Part of a small language model's weights: 11 layers.
Each number is 200 + 20 x the weight over its row's rms, rounded and kept within 0 to 999. Layers, rows and columns count from 0. The size before them is the row's rms in percent of the matrix's.

# layer 5 MLP down (transposed), 1792x448, rms 0.0285, rows 1195-1215, columns 336-447
101,190,215,162,187,175,188,184,162,257,164,185,216,193,211,194,179,212,198,197,170,201,209,204,189,192,180,233,199,203,221,210,206,176,205,204,197,207,188,180,220,177,245,207,214,191,174,183,177,223,219,223,208,227,193,185,200,182,193,200,213,213,202,185,176,189,179,180,194,209,214,214,195,175,209,207,191,193,188,216,223,215,173,211,198,212,181,201,211,184,177,223,218,170,194,182,171,233,192,224,220,180,214,200,188,203,213,179,200,191,192,186,187
101,187,186,190,215,213,179,220,205,187,173,175,194,213,214,196,205,185,164,167,179,210,222,209,211,198,209,219,192,188,208,227,191,227,203,174,194,199,204,167,168,216,213,172,205,204,168,187,192,175,176,208,226,236,210,139,203,171,209,181,172,199,176,188,219,202,208,199,170,184,210,198,167,182,180,211,196,183,199,193,195,176,184,190,213,190,211,190,184,183,202,205,212,172,220,191,190,171,205,179,193,210,219,213,196,165,218,196,185,175,192,224,195
101,210,200,221,189,200,193,216,172,200,191,206,194,185,210,225,189,168,191,196,210,175,183,181,203,203,221,170,199,212,195,171,202,200,181,154,180,176,183,219,190,147,206,187,208,204,196,186,184,147,187,174,262,224,179,152,195,190,183,237,232,180,206,194,231,201,206,206,216,170,211,179,208,194,171,210,187,189,201,213,208,188,196,215,217,213,203,182,220,178,206,211,181,213,221,212,176,202,179,193,186,213,177,188,191,192,205,205,191,188,200,191,223
104,174,214,210,221,195,166,167,212,192,238,188,190,204,210,208,183,196,235,221,201,229,230,208,156,212,194,202,208,196,196,225,196,191,196,201,226,224,212,179,221,203,194,216,208,159,162,218,161,153,221,199,196,211,226,214,211,166,176,209,205,172,186,190,216,205,206,203,194,200,184,219,206,204,224,208,209,201,191,201,176,217,185,228,231,179,196,245,214,176,188,204,204,187,181,215,206,200,226,178,165,202,212,194,205,183,216,174,206,194,204,170,177
102,202,186,229,180,175,177,155,220,194,187,196,189,138,200,214,240,221,173,193,204,244,246,201,172,217,251,176,187,203,195,185,221,204,225,217,204,231,204,192,159,200,202,217,181,222,174,214,161,212,227,197,214,236,198,177,160,245,221,194,191,217,200,215,216,190,203,172,219,188,201,239,187,190,206,194,215,200,205,214,203,205,221,202,174,236,219,226,244,181,193,228,176,199,214,179,194,192,177,168,222,197,222,241,182,226,189,186,172,183,185,229,225
099,232,186,222,178,211,190,171,181,230,196,219,187,209,206,222,174,184,223,196,159,186,209,200,200,213,199,206,214,197,185,186,188,189,217,210,185,193,237,212,215,193,209,226,195,177,191,224,263,186,195,207,224,208,213,206,234,215,203,172,195,180,223,235,234,217,232,209,235,178,201,182,198,195,168,205,204,197,191,188,212,192,201,201,157,177,188,180,193,193,159,183,229,205,237,212,188,208,230,202,182,183,217,215,239,229,201,182,174,210,197,204,217
098,237,164,178,158,168,186,221,202,166,217,204,226,188,198,189,221,226,191,221,202,172,228,185,189,200,182,202,204,207,178,206,208,182,191,204,234,211,186,179,186,219,213,210,205,225,196,223,173,197,223,219,221,205,218,200,179,210,201,199,179,210,222,164,221,174,176,168,215,180,213,175,183,183,211,189,204,193,189,198,229,197,167,215,213,179,171,264,220,196,206,179,230,176,163,192,186,204,171,219,225,216,210,226,189,200,254,198,184,201,193,206,232
097,198,161,215,204,179,196,218,184,190,194,189,185,214,190,195,170,173,175,193,224,199,211,185,160,202,194,168,194,182,194,203,175,163,173,192,212,204,261,197,194,199,198,165,203,217,212,212,200,170,208,202,207,213,231,177,196,209,189,161,204,201,202,194,229,193,195,202,162,202,209,222,232,171,172,193,239,216,183,194,205,214,203,192,186,180,227,221,202,194,231,206,191,220,215,193,210,219,178,219,200,180,194,207,184,182,219,202,210,224,184,231,222
098,202,211,181,191,225,161,195,214,196,218,198,189,218,189,165,208,221,196,197,203,212,219,183,192,204,204,198,203,208,200,191,177,182,198,223,203,216,186,149,189,169,204,170,205,171,190,180,189,192,163,214,187,201,214,199,212,164,184,185,211,208,216,213,202,207,202,177,198,184,188,216,167,167,205,204,186,185,191,197,213,177,217,180,209,245,188,198,210,200,173,180,214,232,205,201,174,180,188,212,180,197,212,192,205,212,199,222,221,230,213,202,217
097,201,174,179,211,189,195,194,204,171,186,148,202,186,191,165,204,190,194,193,190,216,202,203,209,217,200,175,193,191,191,176,220,188,190,201,230,208,200,217,201,204,213,213,230,200,209,223,203,206,180,195,156,216,200,199,189,183,190,161,180,203,178,215,178,207,191,172,207,209,224,186,199,236,189,198,195,197,234,192,187,214,209,184,186,207,193,210,187,184,212,196,206,190,249,211,198,216,204,184,210,181,207,214,170,205,192,180,224,165,163,208,261
101,201,217,191,206,231,215,212,203,212,180,236,190,229,218,209,170,190,213,179,236,211,206,189,217,179,207,178,170,189,168,192,213,230,198,188,175,222,209,202,214,180,209,214,173,203,235,181,225,184,201,193,224,191,176,234,228,223,207,164,218,170,208,157,203,204,203,215,211,202,191,214,204,199,213,204,197,196,189,187,165,207,183,179,210,212,190,218,221,217,172,178,211,182,188,159,177,191,187,165,229,191,194,226,201,193,206,208,216,172,221,195,185
099,221,198,189,192,216,217,227,200,219,226,227,179,184,170,182,222,161,199,220,168,195,227,189,179,199,210,210,191,195,161,222,228,199,234,174,198,189,211,197,224,240,164,210,182,181,173,196,227,165,197,205,224,184,213,185,182,207,199,192,197,174,220,232,193,185,197,190,201,189,194,177,197,185,199,200,230,190,176,232,206,162,185,191,166,207,174,203,159,213,189,232,203,177,170,174,195,184,147,195,197,211,215,203,230,202,212,207,189,211,234,201,198
101,229,199,212,194,204,186,251,167,202,235,204,207,203,242,186,216,194,207,207,184,195,199,206,183,193,203,195,227,206,204,224,215,213,205,232,218,232,207,192,189,192,209,202,226,180,195,170,196,202,187,222,178,196,237,173,186,216,216,212,192,218,205,174,222,204,213,228,188,237,207,206,205,198,184,183,209,197,185,198,182,247,169,209,187,196,204,213,204,205,210,183,201,217,205,201,189,189,212,177,209,241,222,171,179,153,206,198,199,207,183,188,193
107,183,185,184,174,193,207,142,208,192,193,185,190,196,204,190,206,209,204,233,174,215,258,212,189,235,215,233,203,214,236,184,178,220,179,216,201,218,196,203,137,161,207,198,169,169,201,193,216,225,208,225,171,201,212,202,193,225,209,178,197,177,191,186,184,227,225,208,200,237,216,195,190,192,177,173,227,204,219,159,174,208,178,218,189,184,193,202,197,207,198,206,186,220,238,173,220,198,207,217,171,183,199,182,241,197,171,200,182,189,201,216,226
097,190,216,206,191,207,188,221,204,214,204,206,173,190,193,160,223,195,203,200,211,221,158,194,191,216,244,212,222,221,214,198,210,189,228,194,176,200,187,212,193,199,209,221,158,194,166,208,199,207,196,152,208,244,216,198,244,233,191,205,193,220,207,185,197,202,184,182,214,188,210,223,193,199,194,200,186,198,192,231,183,187,204,185,191,186,186,183,221,190,218,204,204,163,224,204,196,205,197,202,203,188,178,204,248,219,190,223,156,157,161,189,237
098,243,180,199,195,215,212,225,224,198,196,182,183,236,179,175,209,180,164,194,225,193,191,235,239,193,207,192,212,195,177,179,196,204,212,200,232,209,177,217,208,188,183,193,194,201,168,224,182,170,185,194,171,189,220,205,194,215,201,182,189,165,225,193,201,203,230,239,173,207,191,221,209,139,206,245,210,179,199,197,189,207,193,175,224,173,215,201,236,229,186,215,226,230,188,161,167,226,205,200,192,227,193,187,183,221,187,208,190,199,210,220,205
102,208,201,183,210,229,219,212,175,231,213,210,215,159,233,194,199,206,192,239,208,195,211,227,225,195,182,210,220,195,184,220,201,218,179,212,203,179,178,204,223,223,203,201,204,196,234,198,167,189,194,244,184,185,168,234,224,157,189,193,191,177,176,224,209,181,200,161,216,199,219,191,181,148,171,209,188,170,172,197,177,182,202,182,200,175,169,188,203,197,220,176,224,220,195,193,222,183,223,223,179,198,212,227,218,183,184,175,220,213,204,226,210
101,214,169,211,179,163,200,203,198,183,184,215,199,206,220,198,229,207,224,183,192,207,207,199,208,193,212,200,231,229,194,234,186,194,201,234,195,200,205,239,192,211,177,213,222,204,237,194,173,266,211,177,213,183,189,194,187,223,196,167,175,204,229,195,160,211,192,185,198,202,201,265,225,216,208,211,206,214,224,246,189,222,225,202,168,242,181,171,218,218,212,201,207,183,214,199,195,257,206,191,176,175,238,181,220,177,204,197,191,161,211,222,236
097,220,179,232,183,216,194,173,179,221,192,191,204,204,219,198,193,149,200,186,229,193,193,186,166,214,187,196,185,199,190,234,227,209,187,223,179,214,168,173,221,167,182,221,221,242,181,159,179,229,187,191,217,168,249,193,182,205,219,212,214,182,193,203,224,195,214,201,222,185,193,227,198,172,193,210,206,173,212,209,203,206,192,198,190,180,210,173,184,220,210,174,218,211,231,229,194,216,196,193,180,210,217,190,206,168,207,177,200,195,212,228,175
103,171,214,173,225,201,187,194,198,168,220,194,233,221,180,207,197,122,238,169,210,158,205,209,205,197,181,215,197,217,185,189,215,212,227,208,220,207,181,195,166,173,183,206,202,209,221,214,186,214,209,195,204,218,188,158,229,188,209,225,222,233,217,204,227,163,169,167,200,217,230,211,196,231,200,221,207,239,176,176,206,194,199,203,204,216,248,197,187,185,229,197,175,196,196,220,210,219,170,175,204,202,191,209,223,190,169,219,183,189,199,204,187
101,178,208,201,193,180,198,234,167,217,206,217,200,151,188,179,169,175,156,220,177,193,204,194,193,208,231,200,169,219,173,183,185,195,208,183,210,209,181,185,191,204,181,174,226,201,209,227,235,184,178,167,198,219,200,211,256,176,205,175,205,187,223,219,211,159,216,194,185,161,187,205,177,177,165,224,226,184,188,235,196,185,251,218,210,189,224,214,203,226,211,197,223,191,208,204,185,219,228,259,231,200,205,215,189,178,202,201,193,222,187,200,187
# layer 5 MLP gate, 1792x448, rms 0.0385, rows 1196-1216, columns 336-447
102,211,190,200,206,182,215,183,211,212,210,170,214,235,220,202,188,240,214,186,223,180,196,197,194,171,204,171,194,237,222,188,191,187,204,217,180,215,220,210,233,190,188,207,208,207,192,200,165,200,227,223,175,177,196,205,226,180,174,175,223,204,169,221,188,195,222,193,180,199,191,191,228,173,211,192,198,225,171,183,202,211,209,199,194,219,214,189,213,200,164,180,213,186,183,187,207,234,169,204,190,176,200,234,190,228,188,220,194,237,228,216,193
101,223,208,233,202,188,219,215,160,232,240,194,223,180,209,158,205,178,151,203,168,164,206,173,211,202,211,223,194,186,166,199,219,219,201,224,189,198,202,185,212,181,178,191,227,236,179,253,188,198,256,199,184,185,207,197,231,213,183,210,166,181,200,182,237,212,235,186,222,176,184,201,207,231,227,216,216,200,179,228,192,174,244,199,240,203,184,188,235,157,172,212,165,207,230,193,218,214,205,227,217,207,211,201,226,240,210,218,183,200,200,189,167
100,190,222,208,211,245,207,205,169,169,202,211,221,206,220,197,192,195,220,195,224,186,165,213,179,170,209,186,206,200,241,201,206,228,193,226,172,203,202,208,198,197,221,196,152,237,191,177,185,194,212,189,190,223,216,212,205,171,171,181,210,196,191,220,164,189,209,204,195,221,246,204,194,197,227,157,192,203,211,201,201,195,191,210,170,173,239,190,222,215,196,185,175,217,230,224,192,216,226,235,172,236,185,180,160,219,210,216,202,234,176,209,204
102,196,202,163,172,212,213,158,207,195,207,218,213,208,167,224,199,179,195,209,202,183,208,196,156,188,209,217,206,216,218,201,178,212,210,179,211,198,181,205,178,198,205,203,195,236,218,253,190,159,210,215,178,208,185,196,196,218,202,203,214,196,212,177,226,238,218,230,197,197,213,197,195,189,176,205,236,183,219,240,202,212,182,164,216,205,190,217,201,228,193,179,168,204,220,195,205,211,212,227,218,179,201,230,208,184,197,210,228,199,228,233,207
096,175,201,227,200,209,236,211,167,210,211,200,191,191,172,136,218,206,187,160,229,187,181,215,236,210,197,228,191,166,205,219,210,177,192,220,225,215,215,196,190,190,202,208,191,185,180,202,193,191,226,168,189,214,183,201,190,211,202,173,221,197,188,198,221,179,160,197,191,163,215,238,178,172,185,198,210,205,206,247,218,223,219,176,225,212,217,183,199,216,187,196,166,166,208,196,158,193,212,235,173,188,187,231,227,207,197,206,210,191,214,188,189
100,192,235,180,223,203,208,201,237,209,221,246,214,200,190,220,189,210,233,212,235,221,192,229,210,230,198,208,215,214,209,209,214,217,182,172,191,193,177,174,208,170,201,188,181,180,184,242,227,169,199,183,217,201,189,194,217,207,205,195,221,175,216,210,187,184,213,217,152,195,168,193,182,213,190,197,212,216,218,163,191,197,226,206,178,206,220,177,215,175,197,211,154,209,178,182,206,233,213,189,213,207,210,226,214,190,223,202,202,173,210,208,171
102,204,231,189,207,192,217,192,202,178,221,198,210,184,183,210,217,223,157,210,202,223,224,168,229,191,230,210,215,193,217,154,211,243,235,167,209,215,175,182,176,203,176,189,202,191,192,212,206,207,171,204,222,180,197,210,191,178,199,237,218,206,193,227,173,181,210,213,220,190,213,198,201,205,235,198,181,182,185,197,162,184,189,196,205,159,212,202,209,216,194,195,192,185,199,174,177,221,205,167,220,184,163,201,217,176,184,203,191,184,205,151,201
096,195,220,183,219,232,202,168,201,198,249,189,205,208,220,153,246,193,192,208,209,179,220,228,192,205,169,181,177,194,191,191,185,198,202,177,191,220,172,192,158,159,204,233,213,210,190,226,221,207,194,200,212,187,206,185,176,225,214,201,219,201,233,201,200,218,214,221,181,177,189,179,173,226,211,180,209,226,167,194,183,176,196,181,222,218,169,207,191,218,192,185,181,208,178,196,150,226,196,194,200,164,214,201,206,214,222,193,195,179,200,220,206
099,171,197,217,218,210,190,215,234,209,225,162,174,198,197,196,208,195,183,149,180,189,195,184,223,222,195,180,187,196,185,197,178,197,187,172,216,211,198,187,226,234,206,168,221,216,172,192,236,158,173,161,224,235,173,187,232,201,206,206,203,185,221,230,227,190,166,174,191,184,178,196,201,188,202,215,185,188,180,194,199,168,226,174,157,207,198,226,199,171,190,202,193,210,246,224,196,210,213,167,196,169,176,181,173,201,193,182,209,204,226,233,179
097,193,203,178,241,240,213,210,173,213,230,188,211,206,190,157,208,214,199,219,211,198,204,186,204,186,192,205,200,195,218,183,249,183,225,187,190,223,199,178,185,209,200,237,229,224,177,204,196,221,230,195,177,182,177,223,203,230,199,249,205,179,159,227,207,198,234,209,203,228,212,181,200,190,211,194,226,194,211,203,213,220,200,194,162,192,177,185,195,232,204,188,213,205,183,211,207,226,236,201,179,188,190,206,207,199,195,200,214,210,171,240,191
097,195,212,181,205,217,200,219,177,212,215,202,214,171,184,165,210,221,204,197,219,183,217,186,205,167,190,200,200,210,180,185,206,190,205,226,227,198,190,206,178,179,225,215,187,196,219,240,220,207,218,218,209,182,163,188,220,191,185,204,204,219,190,198,186,222,199,220,203,191,212,188,242,216,196,229,202,189,191,196,200,222,185,163,214,196,201,222,184,174,169,204,218,167,183,201,195,238,203,190,251,205,179,177,183,210,176,238,174,176,193,192,174
094,187,200,189,179,197,189,217,212,245,192,229,158,208,167,198,236,226,184,183,193,206,214,183,198,173,234,195,191,201,210,178,184,194,188,234,197,204,222,196,188,205,210,164,177,224,226,219,215,195,197,240,194,203,194,222,179,223,216,194,201,186,197,178,193,192,175,227,199,170,192,175,209,221,200,239,190,210,205,228,157,208,192,191,198,178,195,200,179,208,232,175,184,174,201,208,194,188,214,171,191,175,183,188,190,197,197,243,201,184,220,195,166
107,185,231,193,177,191,184,222,176,213,227,178,176,168,178,162,197,213,207,201,206,190,198,220,174,192,199,198,221,219,208,211,181,221,195,210,182,199,172,180,214,208,191,221,184,192,224,179,187,198,196,212,171,244,221,221,199,256,188,221,168,197,165,197,203,213,225,182,224,182,152,180,221,237,204,209,198,212,175,213,219,199,222,189,193,207,208,194,195,196,221,191,194,203,194,221,220,193,220,193,165,169,195,189,219,215,200,168,191,179,225,196,209
095,200,237,169,167,227,209,219,212,194,230,201,176,168,202,200,217,229,186,218,231,231,171,214,175,185,232,211,208,224,215,218,203,170,214,233,209,184,183,189,171,218,174,202,172,224,198,202,180,193,195,159,217,188,172,179,199,231,179,207,206,231,189,202,205,165,165,178,197,169,211,215,242,201,186,189,211,184,203,215,200,207,159,178,227,191,213,186,181,199,197,167,194,184,225,221,174,195,160,212,213,173,201,202,219,210,198,218,191,192,196,211,188
099,158,218,219,225,197,175,172,185,219,210,193,221,207,200,189,206,212,217,237,224,242,195,210,193,194,208,159,187,228,221,190,182,205,181,170,224,220,211,171,236,208,176,201,169,214,221,232,164,187,186,204,177,217,220,202,186,211,199,227,211,196,176,203,187,217,196,200,162,218,216,188,165,222,165,222,229,179,186,205,227,195,191,185,223,187,202,182,177,219,244,186,194,191,193,217,196,213,220,171,211,197,229,219,150,227,195,214,200,186,193,208,196
101,214,198,162,244,226,213,194,216,200,209,197,161,177,211,186,191,225,186,186,198,208,189,204,217,242,229,219,221,223,176,178,185,210,190,185,196,205,196,210,198,214,185,197,182,205,184,202,212,187,209,189,185,209,252,245,234,194,166,207,183,197,224,187,218,197,204,177,219,220,166,222,172,222,236,196,205,203,233,195,208,192,206,171,191,182,214,195,229,220,209,222,178,233,185,220,175,216,185,195,210,200,195,221,162,213,231,191,210,200,178,222,193
102,190,202,207,175,204,209,203,167,178,186,187,219,198,249,216,203,244,203,197,171,232,195,172,199,209,196,217,161,188,229,220,189,175,211,192,194,237,191,200,232,187,176,228,212,202,196,173,190,200,202,203,168,215,207,174,182,198,220,208,187,255,181,197,226,219,171,231,201,199,191,160,193,226,186,197,207,207,201,196,189,202,176,187,216,179,206,203,163,215,193,185,162,208,210,232,203,195,177,210,167,159,218,204,209,181,174,197,217,159,162,204,219
099,206,197,194,196,209,195,192,177,206,213,211,215,178,242,218,179,183,215,209,213,188,173,208,189,208,186,217,158,197,185,229,201,229,209,227,201,211,191,199,227,214,189,197,177,208,197,201,167,176,168,168,206,191,197,184,192,200,204,222,222,211,175,196,197,201,199,180,201,227,204,215,205,178,202,207,198,211,172,184,244,216,193,190,185,200,200,209,222,189,227,193,195,213,232,180,232,189,204,191,188,186,195,252,193,194,185,181,208,186,243,190,206
101,212,228,190,213,187,162,212,190,180,245,200,208,236,212,160,200,177,211,194,182,213,233,203,213,172,220,206,206,220,179,166,230,198,225,192,231,215,182,170,201,215,209,232,216,215,214,201,203,189,194,183,213,216,221,188,175,195,200,209,189,185,202,207,227,212,218,208,217,195,186,222,202,194,196,170,198,167,200,207,223,200,210,186,195,168,188,218,216,212,177,183,196,207,200,214,171,198,206,207,218,197,209,213,186,210,196,213,176,202,183,241,159
101,222,209,224,234,177,199,217,183,210,192,204,168,235,225,211,236,207,228,211,189,202,192,189,157,183,204,226,185,171,233,200,237,150,216,185,201,204,210,164,209,184,216,178,212,183,188,171,226,184,221,166,205,219,207,216,195,187,239,181,228,237,214,228,186,207,184,218,200,168,183,219,199,197,171,189,226,190,253,177,211,181,218,213,210,203,202,167,193,207,199,162,153,229,210,202,192,206,200,218,243,226,206,180,201,222,204,180,199,223,199,228,176
100,209,213,226,192,184,176,201,194,211,173,207,207,223,238,180,239,188,185,192,180,210,200,212,212,183,221,181,232,169,191,191,173,206,227,192,200,191,200,161,212,197,215,194,186,220,214,200,192,195,182,181,185,212,220,206,233,227,200,199,195,206,208,174,207,215,221,199,190,234,209,180,222,214,179,205,141,232,197,196,230,215,198,177,217,200,218,235,180,174,190,198,195,209,176,198,207,196,194,199,190,213,230,211,210,216,198,218,227,223,195,195,188
# layer 5 MLP up, 1792x448, rms 0.0379, rows 1196-1216, columns 336-447
100,201,215,194,194,183,182,183,184,199,194,186,173,197,182,190,194,148,186,225,199,220,219,212,201,166,198,248,187,208,194,207,192,182,227,198,157,193,166,198,204,230,197,189,193,178,175,221,216,188,229,183,190,210,214,184,198,234,219,163,216,216,201,239,194,231,207,207,171,173,204,188,195,222,167,209,207,203,159,180,189,254,239,219,223,191,208,204,225,203,182,213,235,196,192,185,240,231,190,211,225,188,215,194,222,225,192,176,184,223,210,166,209
100,212,201,191,203,195,241,174,172,197,206,208,193,174,201,191,181,215,204,214,202,178,204,228,190,216,196,239,201,177,208,209,220,201,213,206,208,206,236,200,193,207,195,225,197,224,235,158,204,147,217,198,210,194,228,227,201,173,196,213,165,194,225,182,226,187,211,207,184,195,187,173,198,161,231,236,211,197,202,194,224,201,181,176,204,154,169,203,162,221,164,218,212,175,221,205,197,219,168,186,208,161,156,238,176,220,212,192,210,194,190,183,183
102,219,221,218,155,200,202,213,163,199,188,206,230,170,187,194,231,181,221,172,182,200,189,232,217,203,216,191,173,195,194,205,176,198,210,210,190,207,174,178,254,178,195,212,223,208,216,214,184,209,176,185,233,226,183,212,206,164,197,194,225,202,188,200,173,215,190,225,185,220,166,159,223,199,200,209,176,206,252,214,193,200,216,226,168,186,208,175,182,183,197,212,176,148,213,221,209,207,214,238,179,204,195,200,199,175,184,220,195,245,191,210,226
104,209,209,209,177,170,184,155,207,181,208,231,183,168,229,204,186,199,193,187,216,218,202,203,178,229,181,161,214,225,223,222,233,198,174,213,198,238,189,176,170,234,192,200,237,194,176,192,205,186,229,186,217,186,214,200,246,190,225,204,233,194,214,212,179,197,196,198,187,175,207,205,237,211,219,170,206,231,197,203,244,186,241,218,207,199,203,184,212,192,219,211,154,216,197,214,215,230,187,213,201,203,176,165,198,194,233,198,180,172,193,183,210
098,211,209,179,215,209,212,177,183,214,208,158,200,219,185,179,211,186,203,234,229,191,170,230,192,198,233,207,194,184,225,182,198,207,192,236,167,247,242,198,221,207,228,194,171,180,187,193,235,216,208,199,164,192,181,190,218,196,183,244,197,173,221,189,190,178,236,200,200,230,237,191,219,176,196,204,205,194,212,195,227,181,223,218,230,202,198,170,235,212,192,225,204,179,204,242,227,227,216,235,201,185,212,220,196,206,174,212,220,205,156,169,190
099,191,207,230,179,215,191,223,182,228,211,184,171,198,211,191,185,210,194,221,202,232,174,194,209,205,181,155,171,232,184,158,194,190,261,190,190,176,195,187,225,198,220,172,193,190,195,185,173,178,202,223,225,183,208,196,222,184,232,173,205,186,207,203,192,208,173,223,207,222,226,185,185,191,182,224,203,162,212,181,217,191,212,182,176,193,232,166,170,197,157,204,180,213,234,216,220,202,218,175,226,210,206,228,192,161,173,241,181,167,192,216,207
097,181,192,223,175,200,227,184,200,231,254,208,205,217,224,180,206,216,203,207,183,225,177,173,240,199,228,196,200,223,214,187,242,202,228,208,187,192,184,185,181,228,226,182,219,222,174,217,170,233,214,235,181,210,181,212,219,196,214,187,165,230,191,198,227,185,203,193,196,161,195,193,204,190,205,216,157,213,210,182,219,193,243,215,225,224,204,178,179,193,179,188,220,176,198,195,187,193,194,226,176,198,232,217,177,209,188,197,193,200,185,193,185
098,192,181,209,197,206,185,212,204,187,220,209,221,206,199,160,192,196,178,216,214,206,188,225,162,195,230,226,176,163,205,224,193,227,212,214,150,183,209,179,182,173,182,224,221,188,193,221,232,217,173,188,189,176,226,189,190,189,216,197,184,153,211,204,223,222,208,220,216,196,204,173,185,199,181,201,176,208,223,211,182,195,223,228,215,190,188,168,210,224,218,220,242,182,195,199,194,221,211,231,200,216,192,202,207,227,251,215,174,216,250,239,212
095,208,195,178,216,230,182,194,233,204,207,206,189,201,204,180,216,176,156,215,213,220,228,205,213,190,210,197,203,196,231,164,206,209,174,202,195,198,193,145,215,256,163,171,178,233,220,193,201,193,172,224,190,142,220,178,221,214,210,206,160,215,206,202,234,204,207,180,190,213,163,211,158,196,206,197,210,206,216,207,222,172,159,178,210,178,215,178,178,182,208,186,177,207,168,224,180,188,183,194,187,210,204,179,228,214,205,183,178,228,210,202,205
101,205,223,196,226,252,221,233,210,206,182,183,219,216,193,196,197,190,200,186,191,176,189,191,231,173,197,211,165,202,192,177,178,152,207,199,204,206,217,196,197,235,200,149,202,189,173,204,196,207,177,201,186,235,204,202,227,186,195,177,207,191,248,198,200,195,198,184,203,178,198,227,222,183,169,200,183,244,197,194,206,224,170,214,168,166,237,202,197,209,244,224,211,165,204,189,230,197,168,198,214,163,224,232,219,181,171,221,213,197,183,176,183
099,182,199,197,189,196,203,195,223,211,181,222,176,188,190,209,189,180,242,188,191,237,228,219,207,180,165,213,187,221,203,221,171,176,216,208,189,198,219,197,240,209,246,186,190,189,197,242,227,189,189,240,225,202,220,188,212,218,204,179,215,201,196,226,204,213,176,208,187,187,268,195,215,238,205,203,175,252,212,187,180,180,241,196,195,208,198,209,202,185,181,227,162,214,191,205,196,211,233,194,193,198,219,161,228,202,221,186,197,220,199,219,211
102,178,203,248,186,207,217,200,184,201,185,236,169,181,245,170,201,192,194,182,193,215,191,184,213,178,202,191,203,194,204,219,209,184,205,197,172,212,212,146,204,212,174,165,193,195,219,198,173,215,205,216,193,192,215,188,204,228,195,191,188,215,200,193,198,233,191,195,208,235,189,173,219,186,171,225,199,186,176,198,237,219,197,198,238,175,210,203,198,173,210,178,199,216,229,229,202,169,215,169,193,215,220,189,196,170,196,197,176,179,190,193,215
105,243,177,213,217,190,186,192,186,225,212,166,183,182,214,175,250,196,207,214,194,220,214,220,206,249,211,231,190,194,206,200,169,189,202,198,160,212,185,170,186,217,178,214,211,218,219,202,190,185,226,229,184,238,212,189,207,192,211,190,187,177,170,214,194,229,170,205,203,223,204,197,213,190,187,173,204,197,202,177,160,191,198,190,213,165,181,194,191,194,176,223,170,224,224,166,193,205,174,174,185,191,211,199,233,195,191,181,197,207,206,172,190
092,189,196,230,169,173,246,202,209,221,192,188,193,206,221,180,201,196,199,186,196,155,199,188,218,202,197,195,233,163,197,186,200,228,203,184,190,199,180,178,203,183,192,225,201,182,196,206,204,189,195,253,159,212,200,231,210,205,236,238,222,185,176,209,245,219,218,188,171,232,193,197,172,183,216,229,168,205,189,219,188,162,208,191,204,191,204,198,177,205,199,198,179,238,217,181,205,200,220,186,231,172,222,202,169,208,168,216,225,174,198,186,189
097,178,199,155,228,179,207,199,213,217,167,179,209,175,227,221,188,202,170,205,226,211,219,204,230,249,186,217,224,163,192,170,189,198,180,197,206,208,177,220,217,205,202,183,212,242,182,166,241,206,237,182,217,213,239,215,223,186,224,185,235,200,210,203,201,192,239,197,201,220,228,199,196,207,179,180,224,227,189,206,166,214,188,203,184,211,162,212,178,192,209,209,225,209,162,188,242,201,225,203,219,207,188,171,247,201,191,199,193,196,180,199,191
102,200,209,192,207,206,157,210,216,216,179,229,188,165,219,231,196,177,210,226,230,207,195,194,208,201,227,216,205,218,235,210,196,175,205,173,218,159,210,214,189,209,187,193,225,150,179,152,205,228,230,217,207,212,178,201,199,188,168,236,166,176,207,226,143,200,221,174,171,189,191,168,191,192,193,195,221,207,200,196,202,212,194,176,204,223,201,182,203,170,199,200,224,183,196,193,228,193,246,207,196,192,207,181,191,209,178,186,202,167,202,190,229
101,231,188,202,236,201,222,210,232,216,222,178,210,223,205,214,184,199,195,169,200,202,180,232,206,190,168,230,217,185,178,183,223,196,171,180,198,175,199,210,191,205,199,202,210,173,173,186,189,223,217,213,184,226,186,221,181,197,229,215,210,200,177,203,205,215,226,180,202,177,208,242,216,218,164,229,200,220,190,205,195,221,182,206,156,206,214,222,178,218,203,174,208,205,178,171,198,175,199,176,192,228,195,182,148,179,203,210,232,168,202,144,206
097,201,204,172,211,188,185,219,238,196,191,233,183,225,189,219,178,202,193,246,225,188,215,208,236,176,222,185,215,181,227,182,195,186,196,174,222,198,201,214,202,213,210,191,193,182,165,179,222,210,246,209,193,199,170,227,196,203,214,165,218,190,209,214,166,178,182,197,167,191,188,185,205,201,204,179,185,259,185,185,198,208,208,203,186,230,191,179,185,201,196,202,209,198,198,149,187,160,203,188,205,226,213,195,202,217,178,221,186,219,215,205,204
102,206,196,187,175,208,207,174,231,209,190,203,246,212,192,204,189,200,195,221,182,175,211,179,232,213,153,219,144,192,188,199,191,214,210,242,207,214,236,201,182,243,230,184,191,177,203,193,215,174,243,201,196,206,204,183,216,211,201,219,221,212,165,199,206,222,159,197,185,206,211,231,204,235,196,227,173,196,198,213,191,236,172,191,181,162,208,197,220,209,207,223,182,211,245,184,219,247,205,215,182,203,196,243,190,197,241,178,197,216,227,205,184
102,189,175,197,175,186,195,182,195,191,174,231,208,220,212,162,216,216,219,189,204,177,228,190,191,202,171,186,229,186,178,232,176,237,180,220,199,188,248,228,195,188,216,186,179,235,220,195,207,183,223,216,197,159,224,186,179,201,232,196,226,217,205,205,216,214,185,203,193,199,227,213,203,221,183,192,224,176,196,203,243,195,211,189,222,194,168,179,198,214,212,197,209,199,223,211,186,170,184,208,199,239,206,196,203,235,193,183,236,204,224,168,174
098,221,206,163,194,176,149,187,188,261,182,172,193,160,263,230,213,208,223,205,194,225,242,224,193,214,198,223,194,215,174,198,194,155,192,189,193,187,209,207,225,222,163,209,212,181,221,189,197,189,205,173,179,198,197,203,246,214,184,196,198,226,167,162,199,190,180,191,211,169,221,177,204,257,218,202,209,223,173,188,192,160,208,200,220,190,206,190,203,210,215,236,210,207,156,181,172,204,203,205,187,218,166,205,191,220,181,202,210,201,222,192,213